config.toml
num_attention_heads = 12
head_dim = 64
qk_norm = false
bias = "none"
tie_word_embeddings = true
init_std_o = 0.00582
init_out_by_depth = true
lr_mult_down = 0.7
warmup_steps = 200
decay_shape = "linear"
final_lr_fraction = 0.0
batch_tokens = [65536, 131072]
Each number is 128 + 24 x the weight over its row's rms, rounded and kept within 0 to 255. Layers, rows and columns count from 0. The size above them is the row's rms in percent of the matrix's.

# layer 3 MLP up, 3072x768, rms 0.063, rows 2772-2782, columns 576-639
size [108  97 106 100  93 100 102  98 102  97 106]
[[114 129 172  91 100 133 145 168 156  73 132 123 138 117 130  88 106 188 149 145 160  89 114  67 123 170 106 105  88 125 143 139 119 114 189 125 172  90  83 110 100 140 143  99 116 111 139 123 132 169 181 112 131 111 110 118 181 134  87 128 149 150 136  94]
 [102 164 152 189  94 168 132 146 127 150 134 119 129 119 103 141 176 146 130 124 150 106 118 175 136 135 108 168 123 144 151 145 133  92 108 177 156 158 113 145 123 135 119 154 151 145 117 139 146  89  95 145 120  63 104 151 146 128  88  98  99 129  96 138]
 [183 148 147 146 104 110 159 120  80 111 158 104 158 140 180 118 137 168 135 167 138 117 164 126 115 133 121  90  99 138 158 153 123 108 127 153 126 155 125 182 144  84 109 158 129 122 133 124 127 119 116 148 129 136  90 164 169 162 133 142  99 106  75 105]
 [101 121  89 123 145 109  70 156 104 159 119 123 192 128 131 125 108 109 117 133 104 117 136 138 134 148 159 165 129 118 178 170 154 115 121 140 117 138 114 138 146 130 111 140 117 102 108 110 112 105 151 155 134 132 130 136 140 124 109 140  79  97 122 143]
 [146 139 134 118 130 119 142  83 105 136 143 142 130 129 125  86 142 127 138 142 114 142 121 110 137 129 152 127 133 184 136 127 137 136 104 114 144 117 145 123 136 104 117 106 122 143 105 168 124 145 117 156 140 149 128 144 125  97 121  98 172 138 132  77]
 [171 144 130 150 129 107  92 140  95 118 127 160 153 130 166 168  93  97 125 110 100 108 133 153 129 118 137 162 120 101 126 134 112 124 132 196 113 103 152 110 115 149 102 150 144 141 115 133 109 106 127 133 128 131 107 173 132 162 149 140  99 127 116 164]
 [127 147 161  79 133 138 127 172 103 126 101  94 133 178 157 139 134 128 134 134 109  88 122  90 119 124 132 172 183 125  84 135 123 124 131 137  96  95  96 153 113 185 116 128  93  92 147 143  76 130 107 105 146 150 128 141 176 165 165 149  89  89 107 146]
 [128 112 129 153 110 149 121 121 132 107 156  98  89 129 176  82 135 137 103 147 123 135 189 177 141 134 178 151  86 158  85 173  93 155  97 177 152 104 111 113 109 117 115 148 158  94 151  82  93  90 135 105 136 160 134 104 137 196 122 161 102 105 141 152]
 [ 87 107 117 150 132 159 147 117  86 138 138 171 111 116 117 126 134 104 146 101 142 143 142 112 156 164 115 137 135 140 165 141 126 105 137 103 124 128 125 128 131 138 154 124 128 155 123 153 167 131 121 101 161 115  87 170 163 127 140 105 151 166 143 111]
 [127 123  91 128 174 128 137 120 160 132 193 142  84 134 129 150 100  95 147  88  91 175  90 116 121 117 148 133 153 101 139 115 155 134 128  89 125 100 184 118 122  83 144  68 120 103 114 112 142 157 130 173 118 127 136  76 110 138 172 134 116 163 135 132]
 [176 149 126 149 138 123 109 100 113 139 102 174 147 151  99 152 119  70 136 115 124 118 116 138 154 114 180 115 157 124 131 144  73  94 112 122 102 152 102 174 163 121 113 145 154 151 128 121 137 109 128 139 143 104 112 125  89 151 161 143 121 166 144 123]]
# layer 3 MLP down (transposed), 3072x768, rms 0.0449, rows 2772-2781, columns 576-639
size [105  96 106  94  86  97 101  91 105  97]
[[104 101 135 134 103  96 144 166 124 146 107 130 114 111 135 125 121 127 115  96 126 157  91 104 119 114 140 164 155 127 176 115 115 137 129 156 162 118 129 102 117 138 129 120 107 127 131  84 153  88 125 165 114 142 145  98 104  69 161 107 147 159 135 126]
 [130  78 153 116 138 107 100 170 138 142 137 103 101 126 133 142 121 101  98 121 141 147 106 158  65 121 128 127 117 130 102 140 131 124 110 123 129 119 128 149 130 149 132 120 152 129 116 103 169 137 151 165 140 147 113 115  87 102 159 123  88 141 126  57]
 [158 148 145 140 126 126 170 103 120 117 116 118 103 163 157 117 135 138 109 150 112 134  99 146 127 136  99 127 129  65 106 148 129  93 141 118 114 176 156 124 160 157 109 135 103  98 149 110  78 118 134 141 125 115 130 128 118  96  99 157 135 150 118 151]
 [105 149 165 135 134  84 118 127 155 150 135 120 172 132 166 109 140 133  95 132  89 180 169 102 158 130 126 109 124 114 131 113 113 139 116 143 105  91  91 126  85 173 149  95 144 198 114  85 156 135 124 115 150 150 119 136 132 160 137 123 111  95  81 107]
 [150 173 141 174 130 110 117 108 113 139  89 124 102 123 133 167 129 158 149 100 149 136 173  89  97 129 133  73 158  69 105 125 129 146 120 125 154 144 144 125 121 112 131 156  98 162 110 136 133 127 111 183  92 115 123 130 110 128 152  83  94 124 143 118]
 [143 111 160 119 158 114 131 150 129 122 141 124 153 146 168 174 130 147 145 138 143 112 129 117 122 151 106 142 141  79 116 103 112 132 115 171 128  99 139 138 131 127 136 114 106 138 148 138 156  85 133 138 116  99 115 122  88 139 130  73 120  96 144  67]
 [114 170 133 112 121 129 117 122 138 142 108 101 129 124  82 137 156 159 147 171 137 143 148 132 105 101 122 110 124 149 129 120  91 171 140 129 129 107 147  91 170 108 147 110  96 128 115 172 100 144 150 141 116 173 104 165 104 144 111  53 140 119  88 174]
 [144 138 123 134 100 126 118 144 145 127 116 100 138 113 110 139 145 160 137 190  87 112 135 131 121 114 119 146  94 120 152 105 175 134 168 130 136 138 143 141 112 142 100 193 117 133 155 140 134  97 127 147 136 117 126 134 166 137  90 122 180  87 183 138]
 [129 127 106  82 139 110 181 127 114 135 189 181 103 146 117 107 145 167 142 125 107 168 125  80 152 154 135 120 164 102 126 138 139 144 146 114 162 130 157 117 132 163  83  99 113 116 126 137 164 156 154  95 177 134  85  84 136  89 128 163 114 177 122 116]
 [131 122 166 152 121 147 134 119 101 133  85 125 118 134 110  92  99 107 157 144 143 160 106 167 197 149 146 129 106 117 185 126 142 137 145 100 127 108 131 107 160 132 134 110 121 169 148 102 154 143 152 107 128 110  85 188 165 136 142 119 120 147 138  83]]